config.yaml
norm_eps: 1e-06
attn_scale: 0.177
bias: "none"
init_std_o: 0.0396
Each number is 500 + 25 x the weight over its row's rms, rounded and kept within 0 to 999. Layers, rows and columns count from 0. Numbers have three digits each. The size before them is the row's rms in percent of the matrix's.

# layer 6 MLP down (transposed), 320x128, rms 0.0518, rows 149-163, columns 64-127
090:501511535466500503515481506523513431524482536478508509472491467522526488481539483477480505538490520496493537466502461469496440511453510497541478479516543542505478493519495548515464505516516471
107:469489502476560489492484498510464498537516540540505507534513493470569493472515496479511483499521525499510510476507508514578504438511490490544504512542449506516492467527518512496487501520478524
102:532511489490510498505493528536510547492486509490515447507434461525585492484477487473536495496464545511508504524536520530482484496513504520472481533468474510537493479490463510486494484503459462
101:509500522492511536488539509548521493502525540527510527512499502503525518570504507522506474449499459527520480516518513504456489522465495523500507549496469535507494491496500543568514462492481515
102:524491525507487492484510508499510528506574526486525508469528467480502473554474477474539501522510519472510498530516451527547515491521506471550483481473534491477517515514491514499529497457544517
103:497465512512511451504522481482544494472517479467542479524511476526489506493527467513546519541492523494474511532505494537482467481521498481485492477501492536476522486524524519485502509525471508
103:480504525542493460491422512534507513511512511503523530481539519473489510533504533535514499511501507525502473497449532518533536520519558525500514558508490505488518537464518484495507491539511476
094:510507544479508451455469505487483511492495514538507537511497549537514522534503522525535482525510521548471501494483514484519523510480552481486496460485475480485523545515506463518508487504530499
089:468499483495474477494512486498503464558532487528530519491491481477484547494502499469466528512487502507450511437459513429500507495476500509463451462485502493502516508460488516528485481520502501
098:511459529490527507447501498510468548463506457553528519496545459494481494461511452480526474523465473532487503480503501526507488510505485521491502510507478519433513500543487494529460469517507537
097:443568463487519493520480508487497522429481460540488515552471472478484488448516523489528491504499498514489456478491481486486481495499488533496522525549463499529510514511491515503500503562528497
095:494518454500490468457486524486535495501514488493517524507517455515485498471512491443483499493569499473518487493486491492483544523484502491475474498500502490495500539444482521496456497509532520
090:481497536484503510462462448481534472468456510501531499528495491511504448510585518499486478500484552504442462517499505511505505440498472458508523467503495450481486454526505496484496521504497490
099:522494493529500513501518493492535462510490501531511527530482466493476480472535531519522483476479518481471545522497535502484539487483476508523498458538496466470510480487517517572522513476477543
094:540507498514504525517512471497467538515497507499461500471516540458482508489526531533522504477496511473467489430498500511521490451472470519501455512540524511511479481484504459495533510531517544
# layer 6 MLP gate, 320x128, rms 0.0682, rows 150-163, columns 64-127
106:501559478538501528504550463461518511539505512512484477497478510453491534477509495502454521543472558496472488492487493463492457498512503534491530478500508491528485532502505514532492503545524461
098:510549477496502469482520477532504496513569493503449519462505493521477523517543516500494490464497463514494519494481551487494522481545456546497435485473498516553488491501484487564490487487512497
101:545503503451509538480499522526539491525535518537521535491450507489514500477533537475528517520484466528511496487479483520463518475500524504511544449499496508450549471485447518498513514484504500
099:523462500494479504511515511443475502504509521535461490506538465518515521543494526464494460491488492475510496513465472499504488565477484496498488443534509491552532493473535483468520525495549522
105:516526466514483508492494503519477494486505538451457502517534505505477469516506470539529499490516460518502578518471488460489505492498519460482485539513470462496486512509445481512508473490511491
101:477499489503498507484477504500546503530538487514470526506554460505491486480518465498496542492544504509483516518473521464501489533531506463503485495535502490516528465469485528522489483538541465
092:518525521512479512498497464485508560473493514520473469507478509511517525449498445503479486535476533480519492500502493519506553481512520458477503534517470523515495545451469436532512497465510503
092:498524503498506506493494504511475507448540495433470521497527434495494500513485515502484501506528461479472488516468465493497480462516508454468490495525533495484470516505466541472484469496495522
103:478510512479456525514552521527543487474514535501452506516494460464504514475510494517490489511449487474469535495488479491476500516487446531473466507475507484507495526470517498491511497464529517
098:491519490515540495498508521426505535501475502497515498491555532473479451506527486476469474468501545474515530512487476503512473479485474484488504471479495484449477482480505466500517515541519469
097:466464527498487501540498490443496481493506528517500472519463525476484480513523506478537491527491471531519480501469475500480508492486507454483514479527464507483500502489513484482501530547477494
096:495530518508484508495517506465483480479483487505502537500503499527505515493522534535485533510473436506485503494477488536498508556521529500535497484450508465505479491506486501469496566508473516
092:489500479531503479490444503510480481522466533526483508522503512529507436517525470484461513502492518496477506484461467506513540497491495525483541491503512519520455507471524439507491506487492451
092:528495518504486475499490524507495544503536455475555491487441511497481507551540472503479488490571505481495496479506494472519538536500501530567487526489495510527525500517492481507538476511507441
# layer 6 MLP up, 320x128, rms 0.0667, rows 150-163, columns 64-127
108:503491529548511535506515497494499511526464489499494459506488446462541520515506477482482477492533514475525509492550498534487467528487505485493492471480436488473491502500513483477484489504488496
103:526492520480485475477519516493530473510469476531527437505510481512527525485559445532503469506478524506490538491519511535507504508492501517530507455486510499525522487461464495479453520496479521
099:473517521476529466580486468510524500529503495479523496505494519485514514476515498467519512496479509478522560484471488542502527541500500531523522490494545519490546531511472518519493476498470492
100:491481454484473533475521499458483479492518465517528504504542504551521525504506466471468485459486513513511519506537526509495485496464518545494480525513439445513452462477498471479528505507510471
106:544533498518534550500506481501504484516497512530490468488467559513517464481522478509486458518508522536538488495490473478502489514486466510488518520438547490490496516491477514522471476510479538
109:497497488498525504514494427475478518525479505538523484494445504486477541528466530533489512513475479487503522456527500480464499478525480512496487503504487542474521514530496562524504553534491503
094:510507508519535541484515502482469496577484470510517494515513506523513502522505499524523509540539540456535468536507546514453505503486453510524507497453475513514518473542482492499505494511508520
088:499446529499548532526502500510492479541459501549516471504539548478492482493492491490509521494478504481513507509529515532515500523475522509548450463516436500541503462519527461545505517529505483
098:506496502512468540522514473516529455518502509517491486502479513470523512471466465503511519509536539493463471461519487456449490492525516455525528490489480529488519487511507508482508530522474519
100:506504517541518491518484514510538467523503498514521514507438522500459527522519517504498513506504520489545509532461528475514496514516520475498500540519471470522495510496491565460489486501475493
096:506470509500488514551492471508442514508472532464517497559522528476499490524494501458495494470449520539524500556485532485463484454500503479506527531536486525523490461545496468462542491500483506
090:524494483501520483498506525537476531547526526426532509476503526497485471487443444511514482480556469450548515519508534500512511505485483477481528523521477515477538507527514500509467451483509478
096:560518463534487508420525509514528493500539512411503482484491492523502523518499467490515497499505557463515516523532503515497522525524500466495508491494457535542510493504486476509542481503502526
093:478501493471506447512495485519474554497488441492499455514532508544502505471502519509543459468489523515509511554498476502506509513463507545472491530553488500470485485508508502477531521492527438